{"n_layer": 16, "d_model": 128, "n_head": 4, "n_kv_head": 4, "head_dim": 64, "d_mlp": 320, "vocab_size": 8192, "activation": "geglu", "norm": "layernorm", "norm_place": "pre", "norm_eps": 1e-05, "positions": "learned", "qk_norm": false, "attn_scale": 0.125, "bias": "none", "tie_embeddings": false, "parallel_block": false, "init": "normal", "init_std_qkv": 0.0494, "init_std_o": 0.0613, "init_std_up": 0.0707, "init_std_down": 0.0707, "optimizer": "soap_variant", "lr": 0.00871, "weight_decay": 0.0, "lr_head": 0.00814, "warmup_steps": 200, "schedule": "wsd", "decay_fraction": 1.0, "decay_shape": "linear", "final_lr_fraction": 0.0, "batch_tokens": 65536, "seq_len": 1024, "doc_mask": true, "train_tokens": 230100000, "steps": 3512, "dataset": "wikipedia_en"}
Each number is 500 + 25 x the weight over its row's rms, rounded and kept within 0 to 999. Layers, rows and columns count from 0. Numbers have three digits each. The size before them is the row's rms in percent of the matrix's.

# layer 9 attention output, 128x256, rms 0.0619, rows 38-92, columns 0-255
103:489472492410496589508516449536500485511527458511514458551472471466530500525496472448471542544501535467492581491521480468523468550483538507479463486492551511450463534460506566484513535471494522496503490465471510516515502487539511468490495496551487480537516473498485463452456486506524480479514564489489480553517470491491519530502497514470515484500489514486494510533543490503493540475491508497501495517504465486498530518506522494520507500482493517502497492508488508506522480488507498527518506508461541496489482501506497492469485502496494466506500484507496505491484508471483502538495513508511469519499503537492508491511520552511497513483492536516515522484479519506481494473485507477446470492472505530502502459511492505486484494535484554507496509481496514536539488465492482
106:505532547520446466388510463430488492538514573478544486502564449488531501479506528547513514512459491575461480512520468525527470565500460538496535478565440474483525469530498503537440530492526466511515492486487500546482473458475492496517484507490486519524499548524475480474503497500508478517471495471487486500503516486504501463477482504521508508506438505519477506503514494500497487484514505480479511516500492517498465457512467510494491470467470503498498514511514518484498498497472522507527504512522495490489514518497482501510525499530508501524502491496471552501511494527489474443506493529506528501513518507500483548510500499518501505470491510493501514521501494491507496480529493523551499497508509490527518532484504476509495542481504525494526486502492514472486509479469502
094:500503499509485513523542512514426537471494548545539512612499431464488526485409461503541523515480535514524491523462526499521464442474441473448467510502477490458466490521496489488529527510440488489544505541476473517493469502458514489507478518518502499469477499550495493520466485516501513486537520538476485512500524490544532503458508522482550525515475499491513512498490494468463512462495519507516487528509533523511517521514488487516493499542503508507536516512519500512543501500515478487473489540485508467478491511499500505527486475491497468555513488516483489506491490486495522477485514479540473527471474492482504482519526526520503486512515545508526508493505498508484498499494510496516486497484501511495454509502487494489488530523514538484487508476496496481514526528510470
104:461529523482519578489440469483461494483519552527460461504529462513473521473579518519475521489510516589510509535512478512510441506561425476529434459445520465483451465519415505504522514434463582548508481486486479521491464505531469526507491506536507487481501511435509502499540488496502521499488525498464517471486498544502491522560485499503500524488523497509498487495485481491500501524498493489498474495487493480507506515491526519504514501502527475523481497509472514512492512515516476522537499469494507512498511490487505493493476509510506507482486488517519473501511488490523501483466486499514485453528519498521483523480515515501513489516503526490512477509484486497495501493493492486497496503493504479500508522512510504483521467494471486477527500475508542503492500495529486
101:545529488500552502554495484466508485506534589458513541536519516553523427499545498536518483480544553494535504432559470467477546501471496577493542497482501501451520474486520581507578538497495533535490512510522538509494499511468456519503480484509537514541477525489528515465465489473505508480506498469486495497532533494507550472477481469513501485514514505510478504470506502474493452502545490490520502496478497512501488480499511515515496508491512496488499498509525523511509493490505461478505496502513505479478504468513491510490483495492488484501477503495529496516474492529486508526471520489486503474491492470490516522514469479514536493491478489499487520522507525490513513538506486457500478474517491496494487533520469484471464502501465478544527472525510505509496529489509521
106:443518473526524458544491524460432530531537504488430495543528552538424454543514518523493531519466493494504539552539471514514479494491516530452583473478551465538525553405527556512555475498465464514508486501487498487473467499508514489481487482489486510494555447488501485484515524519496522515509485495489498508523467508548511489530501522511505485533465507504458496458474480512512499458503506499512460495470496513501497513498503498515504509518501533501515497515479519506506496485525497489497485508466509487495469488506487496496519494486516467489529517535480499478508516513512510487482517498531475526514484497489512465516507516493518505502485525500524513503502489488484511507485489520521510480478468498506514490518510519494502510504489479508458540479514531514538511531547480
094:468417520457510471548495481427542483518499453477430495549461480480487508501496477445561485512480516544518514507508427528482538454486484473543465467483472524488472432516439470493500510481512533514534478508507520476488494473490468496471518514467463493489521473465492551545504465516511525528492470476504519466507505474502538477494487517518537497521479527500517496502537510497504525533465517530458478542496466472505510532479506526484511484490512472496531506506495524500462525493512510531496488497510490480551533504510519499497480466503448517486533503482522494503476470484482495498494503506539494502519483514503484484500497476478511486523502473518499465472448509512498492505494525477497485517534529509483486498489509492503454491514484514511530533497504499495475489511462496
096:492491449515528570478501457487509501538411501472523513531476524479547446474457530433489520495455503497525461509399444516506587499499470462526527490570476492496500496501488490499545492491494436503501487478554460491524521516536517501493493497506517510518490552488509465476506498471507485485488512508520503515455502503469521462446512508481512516502495466497487472517488489495518494507527510500495502469494495497472492502494523491484449516522493531505497499474517505521509481473489546546512483511502480478488498497502531490483508512498487473511520528540473509495517497478481526513498464480526493493503514502513475490554534500478484476484519479498541522509514477493495491456521486484498505554489527490524509471499529493494487505491504492504505514495507506493528509497541462
099:521538507532536442482460481531493489468547493444530495483515466464595535465529580491478502539464528520472518443500520473502542468481384493521524488515509494493534510494513479545574528493438512487476547502505505502476495518535494490508507534477509516500499460515495499473547506506469489518496484481478521483513544519506483538515477509486486522494528497507465512523502554526506558509518527503494499500466468480508492500469480494485486540514515494533527495491520491477516501483470507507508520526540504493505503514483461486532529484496517514495482524464521480482499501521506519509503495523490530493480488497503493510502487480516499472479531494495491532492488508505488500538507480513525506504507478483512508540475499491519500492494512478497560494524548480512501510513502522
098:495518529520476459476563486452463463511525508542534537550478463480465531504490527525503528561550501493506460489539596496512525510487531485445472514544502510569550409396478507510496455469483485518506505505493486485497505506512500563493574490486510511514512493478512486521518485505514514502517494507505514499540511542508502494519478501494494506540507539512510519498479493499484476498473497506485492536536502551507507488511483512537513540509483526480517535495500536495512505520517513524484535501498494511495489504514484511510509521508504521475476492472455482508527504459508494468507526486461502505477490486482539488499486544482479546507499502509505474489493475497507516491498490508485485484497493452497500486480495474503514487517501462495472520492483476478482520499485509
097:579510493452515493464529484472503461493450496500508475496507462527527558466521470557554532508510461583547505497521499507521539498476543466506482563438577504536446466454560517499465572527505504521447492488489501475528516496521496502491498480492503501513526464456490498507498524473520506492510536500492500479516492529479483504534484475491489456477499536484461490495507481486474486492537500451466482456497505515478501501482536511499500527501491484465469482484498521478532492491500513517511493501502523496487524483499490493494501535490543495476501510472484499507500513508469525520531499510481500521483508515491542542467489537514490531483493501468504519470532503487502498500491496525486494474501473464490514516504491496483478498494468498532474516519489499536446496496497518
112:483482546518561449536464495466469450513490513444476490497479513428452534534482502494578485495519549529487536535474578574494489510460449538476394488555508478495471497472467530474515541464492530489526492509494509509518498523503499512492519527518511476483498497497502530503519487495478463489493539503539508482519492505531489530522497499505531500507525491499471513480495502517530552522528517505516482543498512496505524500492511503516489509488505494521537493519503490492484467482503489476511509519492475489495494506525513505474489486511485527517496500500519502510477510479520491523509520500523514503466494516509511499533513517501480489528516507524511496454478499511470529498493513471431464475520520461492487486478467461528498510548504481488507463525504499481515549495516521
101:503454502455448476465492459548501475502575484573537518467549541504559506510493433494474532492459514544507469479529466518575450578479519467456460428451512472511486568509473512548444513421475419495476495466484472506511494520474518483481481499475476528501480546525487495488513468499507507513528544517482477497487494519493501515541506496492519468505507478498513518527523490508476500519505488477495508486501538502504477495503501489509511521504498499490488503490504482531509501477489502481515456512503505483492525511509475508513509497469496494508500489516509498493530493505489501508469525497501495498477504519533510502493506531492514489472534516490502529473516485493511482517521524516511513506520502558496472514501478501494489491507497521512491497501503509468493495533504488
097:479414534524511556535458506490493499538536503507471498493491484520503482487478494535515452460486563493518486509466511532558488569443456492549538479489487490533533526484503531474510532564509507526489531451539492474503484512535502505487492523505523505533466475517515529492497513539503498525455493527499507467517494547467536483503500459493464524498477460540538505453507508486492505499480477497518473476451491511490490470493469491526467495541504507544492518480505494515487491503473515499505483500490489500495495505524456467495497501505477509494483496518517507481477500482529501516476493526527511550492516527524546511492485498473492525491534469522502487469495484479487458472526521492476461458479494528471483484439516493516538497548504510488492509490491535500536495522466505
097:526490430482503447467452536542459497469513463526436486538426538493479503509544526440464517470464481551523560484490449469534466442502475480527536437520547511519533518508541492511467559524459451471531483530537499541489477486518501503471536485482473536517472461504521529466522497478473491512503495481474534506501515484503479518485445489505501488523489465489509550524512531496472478508472492501510530486499505507497499504484504470486479507509491514476513493469491516491502508500501518477543465483519520515477505479514508483487481508487516483505520525500473512510458497490476502495500511505505529513510504503534495514521529504506473482506525522467518519482476499520496492487518485506492516523489464501516515501493536487480472491506515474508515524527508523538455517528465502
095:513494498421514484565478511450524488537506540474520502538495431528565496526471484464451503498487472494393504458415533482553436530509497492462544508503508508469428451438524491473491498460574541480486517528498493532470528539516494507480545499498494514486506508513484500492513507512505472490510499459512492515495542481486502522504481481468477470506515527495507475523512508465480493515508495457493502509527501505533504475502509489525485504486490505513497498532463518478491528501486526496493518523498500507481471527500473484461506478495516501500536477483487550520468480490498473467515531494503511489508482528509481507520495520479477464502524506530512505490498506504484522501482531488494511515483529491519508481474487477507513489522518485487509498489489524514491478500514491
099:547482483511451492488566477452525512491462442506476466504564450490543521512518411479464441497436532506504490500495506521540512461552547526539505515485460516580559563446474518467528581475501455464500514496501500496503498490480517488491488506472479486495485520498477509525471521470513481507509495492509470487487507460517516523485487526470498513476509494492488534504529514485493518481503499513504505528455481486504498496473502494514508493472505480504518501491511493470475506503498489513515530550497534533492517506518464472502523504477491506484478463498510509518517488487469485480477476495534511555498486467506503493519501478494498486498487529503490469487507518506477452501544526526554473501525471504489494508484511496491486536506489503514487488509502492496529523490533505
098:497510535482541528488428519514512505568501477526465489430503473495472477536491471496459566543521503487539443457528518553514550495486508536502519484484469501445470524455530513559595532543437480519493445504513513507533496541519540474486540539447483475490488490499502519499466538474538490477526520495483505536490489514513529513496475484503498515547476497501516501514501500540521485529490488508509519485501503546493518478479485485528496526511476498503464484528509487512525486469503507474514482482481497490479500505507528490471537491480497489488508464542483503511510493482489502520469514500514486482496530511497501513509526513499519497455510532468494516516507457517496504483496498532526489476470499515470486482517518476475514493511531486476476489516488499469533474493494503
097:496481441516498513558468538524517517524499492506448540562532514549482498490527470466480515560535436502499443478538549486541483496463503618466431444562517550503558506443482450505518525476500430523493515522491468548547511498489496502513515504456485482535475506497465508509506469489502497517512507467491474519540502485485495512503510509515504491501477522526492462470489509515524518487503475494534511509519514515510498516488493489499466524520501514476485497500497502525525506523523495480498499492490499541463483479469519511479474517490518507529456513498478512490502506484488529514507499482519466482487501530456524478488498507520476505486520488533525489493500530505504522494493502492484511494503492493494504503491512454478478503516470502486502478503511485528516500483520500
094:546508523446454515541514532468461524519499502507513474479538480482490508493534425484519449547484509554516542497447498521542434509551517482500497580525472508485532482477510554547541541601502523445506488504480525526499508504493497478486488514514521473532494512482505481497512521502517519487488490513501473507510475472526477515541519508543504508530500477481500498473522561505458514539465511514502512486510505513492516458527507491481505469466506526523494477515526506509504512478529478464471502478503489499480492511499486508477500497495533483477512492522495507513490490491514492517521530518486524486501527507479501468482474531453507501525529527480497482480468513483495516501487530521490510495502468529487490479530543520515475509533567518479480485523498463479515480513496485
104:437603459445539496494466475533521509582495510524445484444543504426523541496461411527485493430540507487489550548505490460496487467426528551453541480536466494464501481457492507498488451542530528516502498475495503501479527487526494528499514498518510489489520488477499519472513517518533532500521508453550508481476495521505476495475530486500468513540496484513470510491516477482483459506493505492491478537504519511509505493471489517493511511482505492499508496511509497478508490495510511474501530482495500482499499514494488486519501525494493469515499489489511512476503474498515489481488495501501507488508485517475494486475483523475526539503499469502495534488467478495511523515512470497481482499507486514481496525493491503509497455525540510476510474513495503531508504493533495
110:502532485471498480475470524488533565487512504468470569504518480463526487456461525531569483496427506441515492566517492472534499509484578493541556533492468536505507497476436427569495509516541485488513510533531490518493493526509500511494531533493519477490522506466430518537529486509479509520541484471495496504483490475481516503506505503546493539484529513507509497516500513500513508525501501525524465506521481475472488492491516508508470490502513506493463488508503517519498527495510514508478480485445514474513475488482509462495511458481488526473492493487529490492495503502499500505533486490490498511533492523475485488493454492525523563517514474497495502518484485502492501503497516544497519486517475555487519471470523474481504536520495512491506505486497505490540491547479491
095:488492494426474476547523510571465484516482559445649499442511533461458525496495506564477449479466511480452494510456511477421547467507461486464491471546507503543523500498473511463471484537503440508509486481478507516530502484497476469524543500539547521492527497479496494485472467474508538498509503503461498493496531495501476521496505487503499476490531499523503507514476446486503533497492502525550496530506482493496512501484512511465485474466518516515533499511493505518465484495519477519508501501500494500518482496502521502502536505505492519494517494493518507521499499498506505525513490536504523474486458471542499469507491510471489515523504517493504473484487493507511492524507517492468485506527491520521500515508495496499499507517513479503489521486479494500500487490517501
091:481511503507543558520505536483475521502590502514534578564496526484494513479493462503497534499512531547508479531427445587494495503560541512472466548476470489423515471527485415526502500491493494486517498507542480478468546484468513507493518523502514497508517554484496493503514501525499494486489489532455506456471487482485476503478487485531527530506521486453530510520528507526524488470503486489483517489522506517510477511515485504507517500475510492523484486513484460484495500511504509501481494502548503488478499508500496494506503533481491505483504459526498504512524514489504516469473501506501499499471519480476478499482530500521501471476495519512524480554535491482518527520504524522556543534521553486503506495510505494485516542502492490502504518491486490478511510530497489
097:579549485507448525551526507453502479470469475489492435473527525534491507482508524463591495467555500511547511466534441554470456433517478526521442458526420509502494467488549533531535474497576467521485497499484474506488480515454448507502469491518479475485486529520515516500483457455525530504514513495493501503483536510496523476537499491490495502515486504476481471495494485481464511527504474503493490504495485504472499528465488497484467473507486463509499470514505506465484478466519471509523493493529482493509516486489510507482509507505478498500496501512510516500495493504477537501489483541495488491480511492496524503506488471472520475503453516497524475480501506482469548498485495474524494496510480488502460513500495492508476507520496475495529479493523493494490500506514502
105:512512521494548534497494524520518560522497481510455491478566417493445519482548500513516517524520488481508445433509439550583422442411485469461530516523491468541537518520482506531490455428525469508499478525488469484512509523501506509497530516494446495507512523494505505489508480521499458494534503509507494495535502481508511502500476465492529526499511498486501504534502520504464480525495534494497501522518488473510510500492488511538519505486490508512505501516494489472510524503484492482458492507470516488501500485487510491493480478494490477499496475506499476492470509507487499501496532476522520480497511528510497492509476511499485481466496489521478467483498462496517476471516501490525505526534484503494483449471491480485464507495491552507505544465492517480540524514455485
103:528499433433522473448483468470511533545470438519592476512525457528511464520496480507590499553488455451478528532581560497472512493483463454550516507523476477464471434545498522476545497549507546497498506497472502536515496489459530497507459466483497453519495487503473509528463458533526497502490514500515484481515493497494557487518484551483474478504489516507525520516530503478488476529514472488486487518483508499496496490489509512528462489530487509514516512495495490517510485484483485495500499505530482501519508496494452488521508485509515484465480477533492494496475512510502487483482502491538519516501490504518495519501489497472492494510496481540497493462486492498474482479498503522518496490477476501507485528489481511515490472516514492513501505489503480518492495475506525
082:476553531509510514544539495468593497483603481509481451478447441548535452492571543520534541500467474561536464491476560504428421505530420510486486529483528505479522490485497569497424460505447468504499528512512508503509460536496518505493475476517494514509515484528498506506513493519487497504507542486526502512468525515559500497542482535491512513527489481495500498502491521498495513485527518513486488516503493513488501502496482523521511503485497500509510502516497505496498494536495492520478492500490519485510500486531522471520488484517499497485508501476495475479500527518531498515508503503500514496487513472491503504529502527504479492527534522486526486500503488528487530508492469505499497503510487483510497501492485533509521493479541498482494498503488486494512501516523494
096:572546450517499501517524537467560487503497576464446505487469477541506526494476538493491528512504495492502496550535514479518501455537442436562429426495489552502527481500490480518541431463516461487511488532506534525517460529450506508500490532485473490513496468499460460528531507499487486564476499538515514527519524522498527532490518517507490565458510518520513515525524511487494522500492519510492505484495516502504472486475492502484514470503528476477513489499502518496487539489488477480494472493498500494502520517518503487506485481514495508509494513504545521527499528495491481518490509523494478512501490531522461516515489486536486475515485489454477476507506496524517490516529494510555518513509506487467512506477488513510488543476538493514492497517482487513496490520494479
107:481443560513514555494524524464497466450488454515519613501522465458503513486507555478449439490544414425549452510512483521473507554465537515521534477489523498473478470492475434468515430509544548513498497516502452506530489491515512528483513485518464489475521523527531498492472495490530502502514461511485461451537471497448497476514514474541488494469518495504502481510485504501472480469517506486523485509531508509508494516521504498507488522477494504503493539499491488497529491511488514480505514482501511508480488500518486483500484506487494497521517474516512511516497510513512496481516505500508487497525490473510516499499472510503487535498524507495502513509495519466483508497468498529498498461476501491520544483490496480482494490479488515492496489474484473509530541522513522
107:506467479524476474520459448534552406536518507547496480531455511527470566552462515512468464514484504505524552498525517501514483511527469580453428473520506508526483516590469521574514473477529515504494484518476527485521475549507559509501466503478533514517472518513512463492501541534465453469517513540475490516485487478512490497488505492497539481500509497463493483527496552506516523454514493496495529485487502472514484480495505467515529517515478504513485482486494489480494481533489493493498483512520499487496512496501466511468466509484517486485483503515486473481519518489505471526482504505523495507496526515504521498523519521517495483520517494526497515511493515520513484516511509462490510506509492478528472519492484464540483508466477493510515472542499489490505532480505500
090:525500537532485552472559599482517535484507493441486502559508541530483489491486497536492534493481566504429539469467536508477486466471537503518488486507543536440488497469508541537472499535514572495507503495517486511527495523478473525480521495502538464511517516499469517477471495477482463480470512531498493462504520502485489517510463509481496492511473513488501476511487539503465506498497497441510499488494476522468481489504486471464469488519518511543491512474492498501482525536486516478489498527521480502482488491519462524522523516499497489502483481498484497508496521496500508515512487468455521543481515503462523493510476537503512485491474479520488443498495495542487496468468530480476467510503454517477492470475535496486558456530508496546494515511503504494510504484500509
103:496526493472468470508528468496466514483468472594513498533476530472463500481391503537607510441548491470441544466537500517507488506457480537527544424477546515502486468428489564542492500516523514509478494514486483452521494497526494498493487503483509510531501503494487500538482491479469496486520512437488483487509462463474498521487473506485513479486501517478504488504482514498496507480476501495486503511510503507490492491477542496509490503528490511492508490476504514503505509552532520518512515500493489510486506494513501497498522519480516504443490478505509467498528519476482501507502502490459543507505491481468493501489477502530538521487481490499516481518493502508519501533548515527513488517489460536501477484501466505517509478517500517514503530519490482492486512472493486
084:510534488522498478518489477516495510487464493564486525506497515497463584503499508455486545523502461533502520530494494460503473505502528506513538540499514481522529446557503567422518532447489534532469523506511452513494518487502496492480470449487509464492505524483502509455489502545494486497487468509496535520556505492496504510488495488507470460467478470541499492493500501474507506516471479506513480466501469500482523474491517545506444500532548507526510516473468487530497487493482475514516493495476504502482484511486494506505481495488487477477452500519506425508473533461490547499451494496518485508539503442531471514477506522518474531511529500530494534479506514460494485504509512505512472464506504467526476498516443518496479507495496515547479496471502530499507508495522518
100:504498530550467502532525549479413468505510516496459539446450390466482490431527486471489471494485555486488542463487446494521534460530500457428514508494480539504473484464450533517492486524539497486537510470491514518508544530525505494555503500530502547499519517541517458516498482513486491468459508472472495491525473507519489475541491491468541479498522525489469480508515508493507505490503499505488497532473470497495490482528501496497485509470487500500513498488502516482495484497494505525518522512527503500483480482494477500479509464504518517461512477470496480534484464493484519505507490494488546515477534478466481532499475473499488519481496508503481490522480520486522526521480519498461490503512525513510519479497484495513500495515535485474491479514493454557496518499488490
111:517497447474496474545508536501471538499488521468484561420489477582574502459469515527475484495576454581443505448481490516448478490475552526522430507505536476557522503527485497492568440487449467525512498509524512474482511489524496523479493508493479525518504514499549489494505504476499495457473522464513506472503455471509485482525511516482499472483506500478467507514509462515521511530497515479505488469492524511522491521494490517522517506483504499504485491509494500495508482504516521478491509479477519492469509488485505504492480519515508496497492473526522510514478500496480506514482501475486488483467529484554507510489475508518480495472512511466518479502515493493520515485481482524493527466506471468477488480500493481492516541465472491524473485526524510531488511490495502
098:433572509470470438525555506561464511539428513467501542496492548456459471473535489411509510516451455497453448483479505493529452460507462505495512551446474559478485529558526482511490473486427524485503471467484508488501532514502528468502511480481492502483535484469461503465512508526502482477473547485499514493483513498510485516491491508506526516526478493489535500531493492502506495511474503512478512519469509489501508492466495525505451491494494496494504481523532489468532479501492511513468509486510518479498482500497515481522461457523510510497484477483495495497495465505523517517498513513492511508500509443496482509454511514501475482515500463526499523479503519485527509523528493509502522526497507510488501482502464484512463511478518515520508511491510500481532489506485499
102:464531529503503550494473391490522476513423526452494504494470536453528476473513464536452554490449503452454537440548531517529483525512531489508485485509499510480489457531519497497520465570505438482518478492547503466478544530516550494473496550501449511496479481492517539479526506521512497509523520467495477506486518512539482498460487434531528533496535481515540484470489489498473489476476495503486480498531560528509499481488514501529487481479489505489484505517494513502503508469498472493499476490460523492511484500503509473467492480523494504518500483519489528496512506495506492483502508485524526485484525509514501477529527508522504497500513486502506536495485507538487522516482491503505542511477503508492526477501514489555489513503511495512508496491495489463511482479521487
112:535465501486477512468470548517537485525530514468524514439485478552545471495553421560516546445470477535549519545445449455574552529545416500483531500520513488480525443488496533527498549521443459468502487514497513497538484506492510484499506526522520498488528502514496496538539516498459502529524476505486507530480514511515520515475510545505514502488493496520534486504475507504496491516507513505510478495515514511500511490522509493527494516515516489465471508501529503489510541492492497498488478541495489522505544504482495486520524532480505538503493519497479504493546487501506470502471483493508504507504477508504554510492497537540506535478518535474515536481515492493527472472502502505478503508502497475483476525498509498488502528478533505492466511497504470481480507504508513
107:441490517428540542520506536505480453482426474534548474581484482506480501520521525486483439447527517460503529576483504566489478503500510578464502533448431491509494512519540492542495461443465443488492476487518503515546470490461533504494472513497513484495519464487496519525507481513526536488511511492508485534510522490441511524478491495508486474511516503535527495489487501521520457497541522513505516483511484480495534499492520507501494503485464524491515503522483488527481494505518470512520495489503484521504498486525512475524483477511500538476501496526504486512488494473501510498501527529500496500522501478452478506483506520507476460528523510504504491512503521531471486480463505525491506493501491514500519521544498438499511500490494492496480497525462501507504500509517499
101:508582530463550499529421469472499507518509523478551486423548531496451544564443492467493528517440504506533441533501468515455470495518516499430499462428441499486554520497542536450475530513443507469487475502507482520508509497477507458516534502495495507532498476542511510530496491523490489475474507487530500515523500510502472506472466527513498504509508488497521561501492515512489527453528508498509511512526514503493491517505505472481515480492504518482525513521481499516500488476498507506517495491521481528499502502503489492485516480482480520510505482495506533510530505495505499507522491507532494499526477470484478518543514505502512512550494507508482521502504470525514507504545545507512517517527540506534490505506503534492503513482488471503533498507511516472519508474524497
098:451552425464526522451481501540455525543451502478524514502496547484464466569563520571492471515471479483488468468521475494522549516481502449461467557466526518515576476489489505440509554528519488497512500465530512504501550522479496510528475513502477514529541510459488496500533473526498441498500497487457469501467484517494510498514504492542510498467521479497493513492499492478502454460510511501474472477475543510521500496499490487506511496491525464498540534503498494475488497494495513500486513489517534512532493489517473523497496527509489497507508494500512484525482478528534466507521506506470519495512513523494507467506471478485502493547478500485497516509501482509518506516542481501510541504501536489486478456483508524505484477530512483519537491497506461510479521483472499
094:515524542542499447512513552512463509502505494541568446509509454482463452575465454498392491513501517508469544527513491480513496475509505493552526479583536536561483421517489489442462465491478514527525499528466485520491509484511519473462461490495519468501510475493464482485508518471504467505478517490486493539494446451535501523491516510534521529492476479535517509496479521503483489506539510494488492482493512512503542485528532530494488509520523524514501491500509513510519498477511486509492492517513497489481474508523513495491475490493516477508506514487505479503523507520550491502502503472493496523505484453517498489491470526517496475520506515502489539491478532503477504536521511498499484505511515490502489505515493473495460516531526500440493495493494509495499529519520494
101:553486422513517434478424480562486445582540477543527439515502530446505431478471484537497463465530514545549497489411486504483478467549551481487586479520446518448529501490481512510503452480468479528477503530479503511478515505512495518523481474489527512506508516508503490527504503494500537511513521552499480541469497498546530491511504514504504487519512503538489523497499490520505484497533493501493474512487488501496498475495528508510470491475513509533501485486524507497509495525484523502519494498494493478498493542536500497506488486509503485495496521520510509496504476519499528506490541495512486525497514482540501535479480516500487479498497493523506522509496481503499455524518514482496471518527522513493506513510499525487481522475506490469482529506467502514496491498479509
097:488584550560514443457513535532507534487517532522543494530497524510563525497518494481558495502491463523534539491496557515562527446530497471496455489409559576535459473493511548407452493519519505507504530513468485514516520544493522491521477503499475486508475469499476517504488474485492503509510545499500495513524514528516513483503476507502515489508492484510523512504507448484506494498524509476512486477481532479470495528503490497523506499487501491519493470503522492505520502483524526491487486497491487487468512489503513499514487507529488503519481504514511527490505495514520542551491449468473501498508491484508505537513501511519470501516511524483501517472510479498497475494543514496486467516469502511490508487489465510487481460473537522482478493517519501484519497483477534
104:451459512541524509523483472483543588505492501426576506524542496534481488519521551543465522540510511531569514503484491499516484530552501491519452551490474525527516489501509497525471440591473567502479514462521525502499512507490499498494536466545451519511503494513569499519496523496516552460457520519543531516480512483496503438495471513497524487518513503499488473515496503473508488509501490477488503496528546491514487476473487503520537488473506478486517505498497513506500513491488516468490491457470530518522510496514521486510500549516478500516499507514498530504475514515497501491489534486498507515518504520475505518506501485490484524520505492488514499509518471515479499520482478489464518458488510468481512473512534515493533499517479486517489504516511474491460517498483516
102:570523538547522444578568506509483511497513465543496471431485526505541520441507553520459508513504503506508458446493466445488502457518467461537550525495445442478417558474481491517526500535487506507518498515494527466535481524519487444509520511468476453472498507536525483549503507523527485507498480494479541506467517473525492535479508542487510496485516520471519477516520517505515487522498500505495494517495540504517514539488516501492541478492489506490535505504498510513503515508511490508477482482491499498474517511493558506483472475479475504535495492492498509494528501505503500497527490478518507501472498478505477491536521496512508478493500480465502519473496537525490508524492482522534522507494510490521510478511486499507493528472487506516545531502507518488491473495524512
107:490472513583557520506436500489504477451450492507473484510489443470511544453461518494535514467463480436455513580488431542525525513545522525467488531515549471474546535564505507424504527450444502517510487540500484528512488446522500490474507514514517494492488482494525517500494489509507504494506466519506532533510489505519520455470505479526502509524473519489480508481470506469495542527501523504491486490518515537499513505533474490509502491501495482517541509493494499493514503491466502519468504488467518488515486490488500523519514500521492520507492492521490489523498514489473506481511503517536485509503500506543538492515495473514510525507509461543538518490463481518495506466466530501497485494499536471506480481528516472481494520508482494471496513469482492512522538504509500
097:561555531463454443472509554480551536469584478573473502562436520536468494531498491497456421425539495458453526478462512500496543518420484505526432501493475526518523523494560475508446507491499481487513512507532528466543523517495501498509489483505510536510473494485517533497492486483521498493522489485518483475524509480509504535494512496476503449512510514494505496509508509508475532490484484487528510502493503505485531521500508524508500493533515516506487493484479499487507486519515515510490501507464495495500493493520514495500496520509506500468504495485500496513493534485513482518469510477456496525466478507508486490514479520500523489480508459502520509525513515542505482501514498489478493533508517510468508492534466463503490471515500465512452494489503489537499478504525491
090:428455504509529490468576531458540510497483474459486454567486498521418465528491488563512544404512427502522453482479480448501552498522554495449499498469482487446483481544500480549540496481487530465512496517500483479466478500506524513494486493527460494480496499526517526519492533554505479495505489478500501495510487481533489503512499490501547488479485468488464526484452457507496501507476506483508462496481510510507528499524512507504458517505484470528515496496510497504481491484468528515508502503522493479501541482523506503496476504505514491487548507513475483524471478505508483503499541528525496474505536516500514484526485498480525491496508493506515514503471513497508487471470502461514496509487473513478490476522498490522483483491490490509511515515528502515499540515504532
103:509545471486498513526506433543483572476508521465507582506504453492507491457503482472475560543514526521523502575461502501498502545483474448468467503485462573536487448548523521511438502449509480481473473504524488491498541540488565461512510481505533505493513521491513499500542534549525502494531563519519508502494508518469530514544490500472510530523512478482515466486536506518494503517480494495485488503509506498508519513478531492509517482512517526504476496509512503475524517485515534525471510524491538489492501516516490483493493501484492464494468456468483476474501520489522481517483494479494510498477520494478493488501479521531469515510537514492475517513517491497526492527526463525496499509492520492523483469460505475485528521512507516503506476485520526472516508530466476
102:485458495558506518521449452472433446437523460484498456508549523526540498462490476466485524522488475446492516505508483467420501498504534449456491465487478503504548457496511425533444532473496524490532517496475506469495510497529473478482504535476473495498585472503504490514558506466561469486510456500494499542549486492524496483488513523515481494526488498498508519520464501502508502537461508524487504493504492493469493476518500495469492494491538497504505519508509509526503521486504501535497520495492455502508501522493514478484529482494523478486496507517523486499518491489485531498468487530531482494533458506510472481522483521486476489520521471496491523494471496538499483480485531500499499501529513492511485501519514526505500463501527489498487501512544524551515483515529514
094:497515525424493450477465544490502543436525455444543539489446534456518545464496483514415525494469539521564490466481512470503508541493472515548512501510553454536523516503554478494501508472573485530517539510517491547522500438500475494489492518487452501528457500475475518469478500490515514527469485516484490508514500500499507507507526518495492517496527458501491471506478499537513498505519488523495465471475498528492511502503511478485477481503513484492525478497522512521477524494489530505512476491507526497474512491523537503527481504521485512503534528511491527534479497489481499549498500499500519490504497518474489485498487498494492489479514508518485505519499510537537484454510542509480498518490488516534547499469527485455464497480513497521488515500514541504509468472469524
096:513433482484505538563543485480528498532438484492516506516498571477456538500512453492507535514576491524471528438491494473514502537447493499550509532525490468524501535564487522440481533516479468527496515505483536507477478518507497504454502483504508525490507530489494494477518504501504525470528504490513505523481504485457526515451524494471512499461507497503520477482494503523416501508512495505495480473486512487538500507463529488509529458513497489507497495539491529480530519499520493510466493501472503486528498489530503487495480501503489481461530489508501499468501473503521519526481469479509446523492454510492523499506527513446516495518535490466489501508527468495481536510502507468485489470497498491467487477465502470510468508506495502521512564518462550471511486516509497
106:470476519453462482545472515465493557445499506466491446396473582462410490485500488520452424460531509548436466515502468509479546544473514525506542496497541510452521484524545558536450541438478511503498512514517490510516499496507495462487497496523526446476484512477491539493518511513515499489520511485511517511502524470551544500524470496520468502536476517471477469498506518486487548507521481499523508481531506516503533504500486503510489478522483466508519496506487480490518500483483493502487515519486532500495499496500517501504486508510498504505487485482498490511475537471485489515482503500518512519482496486521531490491470496482488479500510509501530500497492475505482507495489551497504503507505490479501505513502516503460486478503509466491497515497494493477513515485520534